{"num_hidden_layers": 14, "hidden_size": 384, "num_attention_heads": 4, "num_key_value_heads": 4, "head_dim": 96, "intermediate_size": 1536, "vocab_size": 9444, "hidden_act": "squared_relu", "norm": "rmsnorm", "norm_place": "pre", "norm_eps": 1e-06, "positions": "rope", "rope_theta": 6690.0, "rope_fraction": 0.5, "qk_norm": true, "attn_scale": 0.109, "bias": "all", "tie_word_embeddings": "early", "parallel_block": false, "extras": ["local attention windows", "gated attention", "value embeddings", "skips across layers"], "init": "trunc", "init_std_qkv": 0.0159, "init_std_o": 0.0159, "init_std_up": 0.0159, "init_std_down": 0.0, "optimizer": "muon_variant", "learning_rate": 0.0147, "lr_mult_down": 1.5, "beta1": 0.95, "lr_head": 0.00867, "warmup_steps": 0, "schedule": "wsd", "decay_fraction": 1.0, "decay_shape": "linear", "final_lr_fraction": 0.0, "batch_tokens": 131072, "max_seq_len": 1024, "doc_mask": true, "train_tokens": 536500000, "max_steps": 4094, "dataset": "wikipedia_en"}
Each number is 128 + 24 x the weight over its row's rms, rounded and kept within 0 to 255. Layers, rows and columns count from 0. Numbers have three digits each. The size before them is the row's rms in percent of the matrix's.

# k: layer 6 attention key, 384x384, rms 0.105, rows 291-359, columns 0-95
# q: layer 6 attention query, 384x384, rms 0.104, rows 292-360, columns 0-95
k291 118:102128113093083129106154112148125125133147143106106114123128130118134130119145104126107148168131119116141127126145096085112134111099164133120178084122134125166141105146112153112116141116132136145142117146100100121155070155118130113163149125146108144149105160126107127116150143165155119146
q292 138:045100142151092093071132124121116132147113129122124106098124116124134096129091130066134158106133115162152120122109145143151136145130124154157151135140126162178161186132173094147117142114119160074155135143102161138142119146158125085123159111099114114114162096142128102119158121169130159125
k292 089:066110112136179119103136159137126123156134149116131127101094095133142150132105146146146133093128163120140115151131125150115171107124131117121120090095109114171156096132118171161128112099120120077080133124149116157133148118129137101132157155136116152140144150111141156115140110125075129096
q293 091:203144102174162106106168189132107158101060178150141152144145117123093061157129124131149146135114058133135123126098143130140135152114133114062141115101136152116112123128100132155120116155134127112114118088124107110116203116136107152124104145166107112135149117149102119129081146140167098105
k293 121:078104145094113118177126095137097134170174159114137121094102120120132117136157119134130087132149129129137110076095089111126129166118170134159166073156098096161159102072142131096134157164120094110145118103123130126123112183126125156157149129102164127143136127133106111093161159134109136157
q294 113:156093124135129101140169197139152159113118098135136170126127100175119141066137168138148119147123113130149158109135107182161116117129133132148137135127084131106107126144114125146107083143137120153063138147145119101110128087091106145100101185147150113164118147117095123133136086067151138099
k294 091:127110152164089098099134137110122144093143133127095171125138106129122154159078148123108115136147128146090163134129131066109086120143077101132162125130133081110168154124128124180158160109142140113171166166136098147122142132153133137160133104147120112103112115131117142124126119162124125134
q295 094:212155162124096147191108052088131149096108066128088094153092160171145131127138104122106123143095142154107107110179161115091126129124131120100139124135149156157111077111150113094147116122144161169103135146107122112112100096118155127145104085118150112141095138110122148151146118110103130130
k295 113:187088081139132107107164186152125118144129131119136143148134162104103147136106131148188111171149137115150131081118155165093081122130082157126129199129142094093142109149102072157099139121118147139131143127115152127124141115118107114088135164073119110124108089124108110140112138107153132136
q296 090:125159127106088137117124127097185102115115111119139137113097163118129211106125135192149132086131144139056130162131124126143092071118112116145089152131142097143138108130158105109130102119144170139144127142177133160107139134157125177120094096155138097122109148132174172124124160118101124121
k296 117:128111179111152169120149207160159060146106134106139121138096124168128139136119134151125127149115091084137138102148175121085097121129045114131136131158138119114123147173132113171139154117140102094114132145124139100108141090147147139119089121111149115125122106113133088136128106148137072132
q297 116:073125117113106138121115115155100156148116163123139107155134148058158121109119108101105141121143132128125089149080108132156109125161129102083145126147130190182130100077159117125133144124122176111121130117108137105150089133134120112160157064128107094122122087108129129098134129137133209140
k297 093:120120155156108126139117137128098107183153122153087121131115113127111132160133144097125132091120087126113156124114111102132188173118136107133124158155120134134134099128159100173143118090104112108170175126156135137099103142111118141152153181136149159146178108158128119093148144139140163113
q298 094:174127100136128127110194129104158120105103114175160109169124144184111112120135121175166140132098159144105120100121142130144056156159111112131157143128136111165114149145122133119140126136137102151126147143140138143129126151134131163138093126158142112172126183096144162130109110100108046118
k298 101:151088067116170120152153126106154107129135111108091127120089154165130167115135138185118107153127111041164103137136108069161119135095125138154110126124120161144127116162138103128168127153092157133095117124159111126124130127159128144131084117109133106132139137144164134116118127078111167150
q299 093:143101080145125156124064123147132174113097108127139117129131105122090158098147136144125101142087127103070130185144140125114125108145084131153110116083141138122110135102107166126139111118151115152103100149126123128105186114158163143101076156161187153157082149132119141135131093137144096134
k299 095:154123160165123106081157162163129167110120154134116140125099155132176106132102084121151137096128159119122169063153162094102077150151083107115128155140147126083133153134152091088119138154150150101160118124130150109092151144129144150129121141094114109114108164135115155168138131150087127158
q300 097:141093169123085124155113137123146178077144116114130104103151110162141087160125114106178143145160121134122137094147184103112115158091136140132143122152167115142119098160146139097131107098109135123075113144114174089125192127113111093119132131097136136139095125147117100148145096084130121166
k300 101:176142112120192138167176121092115150133147145111066141104130135091152185113145154107128134129098130090117129133108112112129092130106053148122107176111112097127126130151110110131087128134158110131137112135143096064112073137062139159101118134108125099141131156118111153169107101100114117087
q301 090:136103121081126118117148163131152134117127152143146128113172127164142100115130143160095150139151135091124118110125165080112098107117130179097151147120149182160101129105178087161110128122098129115110124112179134106100125118160141130150131107127163104150134076135117163157126109128156165072
k301 100:168096140177134135119091139155140084151126113121138158118119158084111127151116089145159130150150104132131137139107157127135078119168100119116124118147091118107134116102146119138121161136122144101133084143123136129145139140130120102086131145152110149096118090153126129139151176139107111130
q302 122:212150116128147121126148195109154146079118113160142153124135163170130141114153142156132129143136118114133141116139138076134102151142141153151115119145152095093102114157073116080133135114161134185144104153142131102131141124103121128111128175126113112174114162119092160141108122080115070150
k302 108:130107091162163155127167130134143129101109098131143132113131171130083108122095113158152134148099150089095136118157186122144143120128038144106107131113114107126148111163118103116148151103108113113083144139123150147139115079154118128153118117152118117150085100133162104151126104121113113097
q303 084:075195102147127160162178110130126165089173109134141126123116137124130128150145106108133148081087143131139125098103150171116133162145114132103137097160128158122181148150130149147121121071142127125177141126101129099162101159111131102090101101113148109119182102158159155122108099152120159150
k303 101:101149196114129138114107098170105095169098169104141115153172116124141054088124130150119137101176091140118150094103103197116149145113138109132143121121145142108162107094141140114134138171103119126118109111160124113134139161136124128144156142086134135118096128137148137094159178130135143114
q304 107:076132134107106141163118100112091106171152142088106105118110077083129108117116119102082120086146134177099114123137125134155135131087158141109167134123129155164145120141160160153131136151141139083122150102137127130146094108157145112159148100113153145087145119175144115135172111137135154116
k304 105:066135176056037126181043103134097114135128135120118133139150091156141142144165116134115140099143109139164165107159106170120151135120187116136116110144107132159121125088117135120119140127113128114117129128130117119132124181106116127121171152141125119108121137116143131109123144142134152125
q305 098:086117185121133133114072092140085148144160174131130120128146090098114109144101142089126142111139124152125124137096082124092118156115152166101150143129103168171195146109153141130094138145137159095128142140131135125142140116108113115134195083106122111134141073132152113084153149164134153112
k305 096:142173150113064089130117096150114138154150119092112103140141074097155105143204141114077100089127117149117136121120084145109178125140183101156088133139110138125110129089143143133141120154097125128173109095113145123138114150135110162125137124144121128138113173156091132106123099165155140162
q306 101:055132168106139188075114093141146141160144161139139120122118080111126080120114106082126130133129107146151148113094142137175159129132151103119134139139112118135170153155102119166139134137092140071149142098114125141112129140149151146117132116124129112108174095146118112134163115170096173163
k306 099:124156121157109108119124153113134143113130163125104113092114096111118079142117178123081119107129105148112134170156114161091143146135146151081142092150169143173120111111134169118134118143147125147155079129124102138134133155142070094131165119101123129133114113133139185130149158129165132119
q307 088:179104102163124095129151148119145212089082128121156129122116142118090139137114101112139140152068114139109139128133166146101115131146111131168127119123127091110150113129103110148136140146096126150118110142153089138112156120127107144114114126139170123158099157139161141130140166094124132115
k307 099:119117111158189109101153115128135170134128118137137166112147171180098099112150158151120098148118130104111148143097118053134119118137118125115138138123124145110107106117164120104128113101122127129104134150062146112135150101130152114171097110099118145102155113120093125112127133107174171137
q308 091:136125159112111119087073122111102102118115143146143124107113156130151111156102098106076117102112135117158138101153112071140107149138122130117183113131134156119094090136139129117144130155074142112143110119115145136154069158124125107130114124152148108149126167127174182112111123119144124181
k308 098:128115120104114162128138136106116095111135087101143115134126144169129132134155148140143106130143110130141130123123129142131143155129157163123096126118157096160111107135102139167114122110119150076124131143145142140103155172117137110110124131089105149120191107151126142136118122092111134137
q309 095:139153156079141152077145137135102110155169132102115105147139135110175110126099097161129142120135142104144091085145095154119129132121122142102124145135177126182121117138147174151104141116094128116110102102166161192134110141164128149113145124129108107135112120121156129129103108106109130138
k309 103:119115090142136102119129166139144088115134103122099125172131112110103157148148145135117157156094109185155131181094126103123153169146159083094090121187131136132081114136131124121140156170187126126111205115118128079132094116107098134166145119107137101163114144128146132151135083106105121140
q310 094:127139106091156144173122098105092114080147067164148115130149098157106092157127158143111112133104152077111120149123144137145149096116120128130122139124108114130136149119118100156127137118185133114124093132112109113112087165141131151113112112116188106125113130129127163107105166123170144155
k310 099:142138178158115098133122172114155115175108133101149102113088191170076122101114100122151153108131131136099152108158133114111106122153115156108133114180138105105114110127145154142131132146111114116143154121121149134141143116175118141191145110141156138108144146110147097126168125105118138108
q311 084:184163158106113141095094147127162120138147158137123109153115134124128175129126059127130120135122089099128128122126076104126136133141086121095108135115133132093117065129116128111123083112164096120138104110164099117138150124154095080177117080128154130112139144165114128150124104132141085135
k311 098:110191115113080119160152147119136105099094089086116110091114132118144127120124120127126183150120171132136143132172135136078119105082143119150109130142095163148105143102101154142139154139136137151120124126133141140124132137121158116106120176134118133177099103118156123124131144134160157112
q312 088:129184105128123141160178135098148116109105153124132122098157152118144122196131111161149129106130165131153132166117141146124131148140111131090135141114120113121154149144121131136092112124133120124122136123140121110092110154138147111153120128114129133136148048155179128144184105120136149128
k312 091:182139126093123141102104098159106119129144122137166103106153117148118133091112138125125075134099100126133116131153089183143177125129134107108110093155148129124085111101111137139153149117150140103117135067129116124142112128108131119105160164106116104108097158092140106162125125120124093120
q313 089:097103137161121114169164110148169146160130080113126128161117124115122127142137110131143088139138093167127133107147135092120124103167105168131143159122117143128140132119170129119141119126066135147163132126123146129144137153126132105108145155094136118120086096114149144125119127073149113133
k313 092:139141164116161165166101105144062079138120156142178169082139165128173127129146151134103111155148106120121128121102100133123113166077142143171140119092156139101131123131099151126140125115183121112135149112135126156120115143131148145120117123134095102120157173142128142099149119165150164128
q314 083:125146081168125132110131149098163132117123118146152125122124163135142120095178084113129128133130141107147100137099163109154165136092170101100165157131155131146104141166136136149141143115124128156094163148125127094098107111103093147154131162129117123139134148121111141131081171143094101119
k314 088:140147171147103110141143154169126106149132160162097117130140141153103137164107132148127114132143098170139165102118120120167151148171123124173106113108099127140130112094133129096104145158124114120155086115088129135155161164132093077068152121145096140105151108115150155150173130097160139110
q315 091:139131086112141083176149125120117130163104129097113167156141123135115107178110119134136107103105113180127121099145137148142105107117112166161127135088140086151094143119167119087137120083163135104160161115094136124135126138145136168104138142120140120142082128166107128135129111120147131171
k315 100:078077160179106127147146063138147145118146092176115091093094123131141115109145130157107076129187127122124135091080129072131130160151114119158078089158141136109185083105111144133133132148122150130107118094155131098148087122122113130143139094116160095103105185139151142150170118111112142140
q316 091:129148153119165142142116129106097139109103102095126127108150157124148155170160128093154153130093119131124124135158104124146130112151097131108123128152143120125068113166131179122151138097078138090102142101132175148170113139119109127124112108086095147133098159139174104115135114178143136114
k316 096:129120108101132099113142131120104112120129173126123114144119152095092144094146120112174103138156128120136098160111174130146154136117128134164099114104142113124150160112121092081135098111177126180126113124164151111132146162113164157107161156125099104081119128121126145145166149085133152114
q317 095:110114200114145148120088151112159119132121137140106101143100132128149158129106110114138116132118116126128093156137135132150103161106168164138128124100166100064120131103135107145147110113149127130116100129096121108148130155156140184165164155109141153114117184121125173122104123154121133160
k317 097:162166080155098150116167131164091135112166098133126122140140103142096154098172150100119086120148132142106121165127147109120143118116110129122114164178109124140127127138123160127107095162108133118132144131137083194106117133105151101121074106122149121134126158128115079124115130107132151110
q318 083:155183126097128187163170086148100173125137134172082075110159129120141113171151119139120138116118116140139079141130119087153141130141123092122087121155141142149152125145114152088130144130142130132172124112096151141145112161119131148169124114091096135125121166102120163144151167128129150139
k318 094:148162130147123075115115116087104139140126128139172104155129143156151126102143151084167097118135135157113114139132189124103102166140172165128129156099117118131116162093177056086135101132123113138107142103132119112121121114127093126092128100115145149172143113148145124124097135153120128136
q319 080:121146120125104140139158111125112126066117105147149154109117089131101098118145133175136147128166115117127137120131107089140125120124095135178181094118089131128125122174103135169165099093132138114104148136174099161107153176151103127121134147153133140118147160155145090148136134127138095123
k319 087:077102123090108145105114136141100106145131155114144127143141102121128140157070129106107106122063146127165109112154158147150103128135145113122152130136130096135135100111108130075128160136140137164096122115127120096127106117127118106144152145123063104112141105090132164145166129104126169122
q320 086:107111137163124125114112185107114107117145133106135102122135148168153162140136127151139152089148128115132139133094134127127109135105132115094162151127137161135127101108143133137091122139141136173124122150119113147126148133123095078109110113177146135114118162147118152127180096056135096142
k320 099:134135094100123144146137116121110092101156166114141198171117108117179118117104163121116123146097119154154152137206114143156125125131140197163122139152117103172133133126097101165145119151100129089164102118136151125071090132116152168137106154079122122122151153129094108133142133160115130112
q321 090:118165109116152087117143122131118104131156128105155146129119152130117165143120125107158135143131097126127163112129160101136104144138157109090152171136132106111118111110083153117178136112083134107128136110125132104104145126136134097098156161089124175068097137097139119147133128167099135080
k321 093:136109087149147205150138113153132142107080156131118137121130129114150099135185126108088148129130157121137046147121092157107117110122080150139140130146100118140100103110151142135078138132137116140148107132157150133178135138150124143154130097164125111163151148173104127118140104097120099147
q322 089:182116115097074129096129081138110105161108083116130139184145081153155110132130168130140088138105118108151097169154127103138112128084140098133129118165118091084124153152108101100100127151165094153149084115111144143166131104119112137163095112112162081134127143126157119116089100122112158152
k322 097:111136130140136120131151110106136106100106115151141098155112148120166129159113143133117162097178131085098130127086130108142135113172160130098144101112115113173143185148094147180153108100081129123144180119153129118095168131155117156117147124152124158118139132144138132113139128089127102108
q323 085:087146114168157138112123165153157122104104122156111130109137102147097133145143103088126136122130132127126129119193138164113124139143129138142158114130108151134193149116187133139097111139158141110152127146133087105147146103128139159137155146111156078159106151145133137123109115139141138122
k323 091:105102131167165136067112151114111107136118151117118149128137144112151094128117126156151104134130144119125145118094143076119166086108157105107134102114148093128110110149094150145140134113107148128085125130141122129075082120111122137110111130116133134107158117113144157123143129118129151144
q324 091:134113117107130155112121102090115105137092115143124142121141111140125124165097116092055144093102068114115127136138151130159140133111132094105136149063138145146201150104171143154125131124120104139132151150103123129150124109140139100132116128152111148106157141135153105134139164145141102073
k324 090:125130117142115144101159153140111117108097139157123133133094135149128160100142121143140091162150160156134101093134130116135137111112138129135074138130075127132071128096138143137149129126131115137114119100175145141111135094118141144154111132136116158141115123127125164155103158096137134141
q325 084:201138105146138158088118135129091133160115156107170168129097163115145121150137118133136119142111154117122083102142106089169109124156109170135114126121112128111112062124069104119121121134114137146128152193171137131132154126119136141096132118121114143113144117140121126083080130151103117142
k325 088:106100096103093103144129149123153122105165124139107102140136117089123143100154138080101159175122147152130172156135134121068142126136188101119130136137126099131106157074143163108125161129132127123094117167123103143126067134117147096137209111134092105115095136120102169129137098126165116171
q326 092:153131161111124131145130092127170138138145169136081119186117118120141112105156107093136134172121142111131139125153115132109126109151118089111113090114140120116155155122133108118126131102117137094136122120135108110192158094122095145098108169146124112105119126093134150146106130107137149136
k326 100:147111138147112111129119108122151130129099099116118121064139174114151137127134195127133110156141093182116125110122141119121111084110127166118122136158159112101123121144138159162120098143120143117161135094088126107119105165083101152132146119149134153146153116134124142117118142127154126144
q327 094:195121116135105098120138145072116131149174111126143112128120140145153153108172114091127158082111142101115139155139160142141170111126130146101095168108093100131184113120160149107149118105154145098189109157111109102138125127139160122136130106106102156097147156181117117146124104151099105172
k327 096:139122128154114143145156124150114118150077127088135140122145103115138135177103141115157100203126143138171111123118107124106094093117134167192137071104110146131150139096134128137084116152106117158147117115152154155100141123127128133107140148140152108149112126109175107127159145128135129138
q328 090:167140129111125098118129116126150108120172107134144116130089077142110130081108083153121125114116134104130116119186089107194110145120129108149130081117120126112144111092114119085122156148150140121157103170141153144155113140095087123169160118094123120101114147096119082144137164138087070135
k328 093:085128124131142170118108094123110155132120105118115130134144153134139132119131167100132140124140101125090125119117144125130115116119180143121149108168113105135092117138103113133167149134136154108130153153097119115086121121124133141074107144142128100138130164146149158110107087132111126160
q329 093:127161116153147148146121137086119131160123134132145143153188110124113112114106112136111113142109130105105124131118112143153163141139150131153084167149095123146144085123124143088110131101117132162107140157148116124139152117129135132106142109116120128113110137120188162171142105142119116124
k329 099:133134097128116107184141090162144162147148134108144093085095155140150151142162113090130114114129129149138127099102098153107134111106112101119167140100117127142124144138148130154122136114138122111099114121052105097122107122149108142115149154112117140129128100137100101120163148097142140132
q330 100:153137088117135097181139132117166127166122138094106133127124201143123184177185116118160111128105144132085084108118132143116126149126131157165084182124142072111092104111129140108137121094098129123161095114142114187128136138098168123153131112110120138100136161133108143132137124076123053107
k330 101:131132116095094122175103075128095143081162138120108083122128107123143146119103107127136113152129102117150159139162073098143171163126115121144157114077104186123161123131135125127093105124154131176095111145067137099151147156151116125134136153124144158142113130123145130125120136150094140130
q331 086:144150140149105150105104140085148120122159127110142140120138127107149142118140095100117124113120096103104145131125134109110118133103126132141131099122137137115143118164097138162105117191164164109098108099160134066165166167116142151148123106133125097163158172136118172111101136151083141130
k331 092:117135183146176127126141125153101148121097151146110125115143098103135118137139136142122105105154170136135118077153142146095126128134095102113124136141138143123136107167145129119139138129093101138121109153149132133123180077150129100079110143125119105108102097134146145131130119125175130121
q332 092:125142105118157147126144146097163160093140093091143161104153131093074168150146105109127119153133116151112129134120139108148141131146130093135113086130139107113102124142111164111132097125111109112101132128093121178139159116109146140129127138134073183119105175141151092110099132122123158135
k332 095:094143105109174125131174075121095153139113148181118141108118150120135124111103140123149129100123140130119097146078087146100148135162148133122121178137143132133184101158093116111145113122133124161108138137158123130158152122160137175107133119109176087143121129113135178119160125135138124137
q333 087:139117136082140092129172207100107118099155119160138143122138189101147136151103131121114157140096083113130120149148118098141076120094124124120144129118134132118161136109144125143112132184123153137099155089133063187073168133143134109120146121139131155150140145122133169135181144144133114116
k333 098:126143154105089140077118089160179084140119107142126118124170122169090123131126133151122093146127128137149124133113102172131176097152196134107119116136119160165129133107104132115138115124123089109157087161111152116146101102091132139128111144150162121111122136116164126136100124148102123118
q334 095:143134172117163190127127109173118116123110130123126149178095111101099078153121139150105095120136141149117103137131131125096142108110114141122110162171138162125161141148177125178091142125084119137151138124141169123137140128102148127135154108108144159138139099104124083129148107127162130138
k334 095:118151093121110118139096176165146164113119119156127154113143123110144160100141138156137145131135110095132138134087142145099101159157101080124149126093119150106109143064084129112147115079121110082149097137098125130116108145153135124126089160106117109097124121166119140101150153151137068133
q335 086:109100156108104139148081094071177167097102153135107135138145159136131111125117121089129090164164120130189131144114114110093139144132131156146132097115146140149100101136114148120128141131107154128126127110112123135152151173149137167117128089123112120196124150119130083147087137122147104135
k335 092:132117126151154122083150106143096114128123135169199179137152097132112143105163138091108155102136067114097124132144132151135110100112107091126127145136090123103128122113097119081140133146130071121109135103116144136119136138118154106133102126203144115122123130139082120110118132161132172129
q336 088:075152167156135100147149101131178100130104101147109114105123120107133120109132163146127132144132137117150132123164153120140132137137141130138103100139117084155114116135105182115119178125145086108126124089160128117133174174137171144090098105140131161139097136140122116142141095139116119090
k336 097:168070072127154227122152171152130121088132127132169177132121105155113128171143102138136168124124104120118125144121163129146149123133125150131145132114109157159125120148115081144139110119141108161142160128116146116064123127131126115138143168093098144130159103124123137143119140132133132164
q337 087:106138142153142142113178151134124115087100105116091185131132076097119069118134142107100108087164148111135123122108107110098123134128126130149133085131104121124156112098146148187153094153130114124117125156102168094147155148114128120116095165140159148087173119159101093088074107154116103103
k337 098:114131088109185098158139126146155147184179148125103106117108145124137156134113106142159139114144121105125074114123141135135121132152102155089121128152148137132107160101072090093112121106111166152126158112106108132105132074147134170166160095099128161152124126096112089122135138124112122140
q338 094:146132177158130138126084130095128090136119148185129129114128130139133120147133133122132121117118185110157139170160132087133128131112127108090125128067083110141132152115151110130110162096164106136174159138085141107120119115128129134124103104135079146150120113141162125096122148122121149094
k338 093:156104093100099195110133100153114107133124136100129144149147152146150122117144145128132127159088100134144102110114153173137136093161114156126118115160157152110141146121118144151158111122125180128151138099132132125148156133131135140140138142117186103166131168152126138167145123125107135125
q339 083:111088156153086127148125070166114166099117162085144149118136108163128128186168101154094158161187110147119093114085128103128113121110134110146124156176151131117115106092113098147119129113142114093152149152159109134144173156125121173100087133134144151113112111104130100134110088123106111146
k339 092:139129145154133085126154132126145173109165135172076114153076141146149120112089113114132076105084116093129130128180073104117126112113149094158104130112134159135102104137140175139124119083117155138121104121144118137133060111147112115141132151153137162135154102093082113087145153142121111128
q340 090:107123137132153102186149138088131107129153124107147164142114158088087139162126097147147131136147117129115129130110110164154085115097140129107116138137152147133119154154099112114124105123131110113172155135106127130112130160170118127159143142135095099104161137162138085152134142108178096078
k340 096:105114185100101148116078140159115079117094135151108121112135109152161141121155119122135136104124169090135143159121154093092156089167110177181104149115079135117081119132098114116090164116111129129140076140142127108114107137113122131144091096107115157129100145143152141097130085162118120126
q341 084:154135116137159131116114123144147101128134130151174129123154116156142144073164156140168092143123140122147128154078098136122133165122104112147104177098174142111121168103175104126125089132123142138122115117106158133139113130126128109153119143130125067135131155102115119144105142146172125110
k341 094:115154076100087108148118136131160120091099098114103185143113103129113118161129114139161160096133148132121120078135145169127103109153176173131164107174113113137171054140114129116148155105138142149143164134168162145134130125118147174138137116128112139105124139148138105156130139112115104164
q342 093:144143083112144120136141164116154136110114177122129123132133105096122129125149187140094136107125162095126151150099123109124082130135148113127118178110100132091100124144103116130118126134169075115145133165142157093157101086139102137112147101105117105117133136116106103058116096089120182121
k342 098:140127190094062170114130097164171118112134077151138140108123122130143108147161128143095112150142102185080146140125082169125129118098165140098131087153121118117176094135119135121124126144142167146119114113133062169114141142099132132116096121151138158176105132112112128143168149149151109121
q343 089:131146122082164131137115118182126113139119168148111100137142152102119167113144139138085092156132091145086119057096133085144148143173146144130174117114134131112120109137121127107120139109135142129139149078132120123176104141128116113112121094145118115147107151135133124143159096114122152137
k343 090:162135097139093126172129115093146143094145094124145094125134127157161109132125104120116119129107139098096137132134132135119104136098150115130094080149155122128152112129120124136154149137136150121128143157123105058118120137117164170135097127147122143112139160114100148097114150086117183138
q344 087:106113092190148092116152141105132163112109163103118123146123147125069126130154158131123108142121146142098161126143103101119142150119114091140148063133144160152104145100119165177127170157152110103127103150130140113151142112162146126126181143095157170102132114115152131097117143090146109125
k344 097:137115111113108087152105125117132147144170082135159131148141144112167148104065121115144118114157138137179111156119134109166138133123148139133117173126087104128130168168114127080131096116138123169136102097090109117089143181128107148118124125100085136142110101110096134103138118167100140129
q345 093:093099109130119143114158120129145152138141160154124161142123119133155134100125106140166136113130122122113129112122136092149144149116153139152132113107161127147155173135124156169142123105151090160141152102132154132150145160098129120160122123168148124132162138132132131080114111130123058143
k345 101:144142098142118149123173135142090057115137121111152097112110078142119132124086156138089126169128138121141125148127102124131098123137179074100134110137088132122120088092164138111109123122144137107082145129200124102095109096129148162092167136135108167123132132110114153173123150086154118111
q346 086:132085142064154184191147160104103163148134126097102106096114149122148106180130130119139114098116116144141183116141130097092118110093103138169098111111176091123136139152146115126088165098121124110144188114116125140171149182110144137120140172124146120147135138103132099150129122169078098136
k346 094:101177163099125110108145137085123152133142123120107123130164125174137118126132131129126153100114123135116090099130154142135114123182109135136112135095110150133125186088103156098116099133136138113138064090099139114123138072110123122144110130146088108080143176098136145141093164108122139119
q347 091:107085137133067085100115100140135157152155086130101139141131126201137109137122077119114141134117124134189108128130136101122123139089134126131159104069071127168122143134136156113130160146150136104157163135133147134147083164137122135165113126127093153125085124119174156162144131148137128124
k347 093:167090149134175143082149093126116119102135143110157137155128146079115105138111159143150156118170133093119150140131162134132118135152117153127109120153155155125146101144123139181109124119117117154091102111104149110133169098148163139136133145139142120132156144139109116096063148130111100090
q348 087:118125147131182147138119136094102147165161089130132139120143084124091131059151116159156142122108118152086092093075107143112161139140095125116134091158119145110119135149156132157112125144165133159151128105119143150098179144138124121169114123138093129116200161129156111125157181148187117150
k348 091:124138110120130098151160160141155185102101145097135143117119136104114188139140139134084129094141130149167152130154161135154139138143165105162117141113108115150165142112140148129122107103109115157100169161124110132166135175118110160163099149143092138101071134100118138139127120151121095118
q349 092:148152106095139120135159118193124126141169109121144165158129126089117099138147097143117133163143167130106095157098112125147122118124105127125115131121110150085166117137109112127134124099124148095143139124119131137139087166110126128103138162099156096127096102185171133099132131179132203139
k349 097:113126161130168110154090160117131114097091144135125140137127131092149165130102088122132140125138126103129108140140129095085132104126124134107141108148129119131126119135055143118131134146107107160137119165135127129129113135117164116165152107139105167101172127106086122089118103084181116133
q350 085:164153102080135140145148147139157099149134121149145083112134142099144120129156126156126085131150141153117094151107155112150126120114127098107119150155102162129138149124088125097160108134164080120120140118171071082160132106165120132125141129152148111126116128106102123102130118104050094101
k350 090:103116085137064117191129133147151141119127096116130150141113133136123105109148111103142138121101141108148110145118101133099107160112124127132108108161145108142133127104120070107081144136092116113139109119114122146089131127134117091143124130113132132133105129114126135130106150174168159152
q351 091:190124168090121158093025074143142088138124140128126083095151102146103127107154171122120135099129121147131088140122130111139131134174126121106147120138119153096126132087092132116138130179072134140159144120141129137118126135127123127102106107145140147166090146108109093145124147080126165129
k351 090:136170096131115140133150179102120152123138072138100164171119161169148161112093089156144165162188125132110132109149107133119137133123141144125125166148146084134151139167151118143104125140138140114116107119102153140152150160150090132126184139138138128113170138143112114133118095154129129104
q352 088:089123132158074088100127072129126111113147133146129104109118175088103124144100114124128138101124189105149162076117157123124102126152143130110166103127146129121127117095109138111153134132119157100162141100104151127112142170122129136146098152131149086149165111107143095146147142117163140115
k352 099:172126102164142187148157153156096137133113125132134119148113115124180143149121141180120122110156055115157121181130079141122115111120118131168140155097115102164139145099153092179110135150143133147093122152138100120119102098140114099132112118123087137096093143148116118134115135137091145114
q353 094:150144106165116127102067133123129117109142135110113093118087157098112141103121135108172121088154134107104095132121117148170111102124150160141135166108099158174168115135171096072133134122148148117151141151126116119115113114106123128105105097083132128130146137135171189112134113068156140132
k353 103:135178147132099159169145114150113080126124117143143150112112110102107140145145157156094132161118135160126194103103118132147128117102158146150124122168122087121118152138118140153158134120147154119121127136098139107101120150150135097173108142136117121131085173113090130130115126065109156096
q354 091:126163123113134153117101128125133105113118133130119150114087147126171114146133113125102106102139100130116100132169105129150146109125167173116138149130178114111102125121149091131144167091151148113135123083148121095111115167114151115134151102157124150156149119113137148127107165182091125166
k354 095:158137123113122148125113085080123105111144118165058111102118110170113127136085120131150108128140103112099187097123147186090156167137113095126147105133121171156146119096145146162136131120146147098074098106106127175149161141159139110126133122107140115119164108090112107095153104137137163129
q355 087:136132121134113092129151122114118151168165143132167113140128121116103130144145126116151116167124119149105109132159143112163136143112111098124139115125133105128141128155124137163126173129106119134149134138084172160166116162103097125132143176130096146102123119135123147137136077072168114103
k355 092:165097121107144117120146121147162169142128138168104094098130130097178123127118124096120148134142195137112129136133119129083104141132148161099115132069119152112128122169144129105131107094175099138128140146099112096107160142126203135136148088113109134147164123119137106128117129175125120066
q356 090:090111162159119125119145137123151075075096157145161117186096128161124097127088167127098126105156106092147128125117122150133074095124147122077140164113106157123135117101176110147110108178106099097111156139151090093197104155119131132127111112101128136127133120112124112125117158124130122108
k356 095:183115123128087181154117134154136117155159101138104118105128139092108116156183087127116119106119131134100102098109114146114154107122063114111089137130121109127099138169091141117117145143139158159167151110076097141111123107169152106139117122159090114129161154135149130131082098121115116144
q357 084:175147114126111073149134163153116103110139124117111138157155163138096112136100131111099094113127115125158130131096106064107109163134147137106120116126147099123162124116105114102104126172155130145131171143158104149113092139113093115119137122148127131160102137124115150159095125104188088185
k357 095:125125142097087151149109098095141105091152113121140103096121102101127115097135157115119132126147098099105126136144138156131082178127167147161111172103064201172121132140125106163137149120130153123114088119119145152152085129127089130169163093087141119106152143119125098149120151117086193095
q358 089:094139138098108117162107112170125136189180117143143167127152136128179108161133109157124108142114116140088119174119161098093115042167135144143120119104121153108117121112138188101124073143101136133115106066124164171143159099137167164122139095100120148134124137124150097123093135105121124128
k358 099:130163155197156135125166070110132188106112128160117105092125110147087132090122152127128115162107139079145098126114140115122141157128098096119128161127133109103097116102124127125106102125163112108126127183157102096145109089115142144122168111154151116118143121124082143102125109147108118134
q359 087:127126105122123180118119135110142091107150137171124098184162123109103142119121127171125147155120141134091132089088143118166131156114135129154136114122123108133093163148126097149148101138112120143126154114127111106130129108127079103113159110135116112096168105136130144118131111091152106087
k359 096:170134149120098108141085178156122103144065090102110126146098116122110128086130129163115162127157124129106144144162123153086155118134149149080109123147112131124115087117132117169079143165166148159117139164114123123107128138146162117157112174153161136115120144121098076079106133168167125137
q360 090:130157147157153113141114149084100127126116111114131100111131157110127121124145096136183140127120081122100186098111121086128101123166143084127140195170120087133118120148109156088127112087132146140126134138178105156129143204109153140121102150125156150103106147107131114108123122130107141168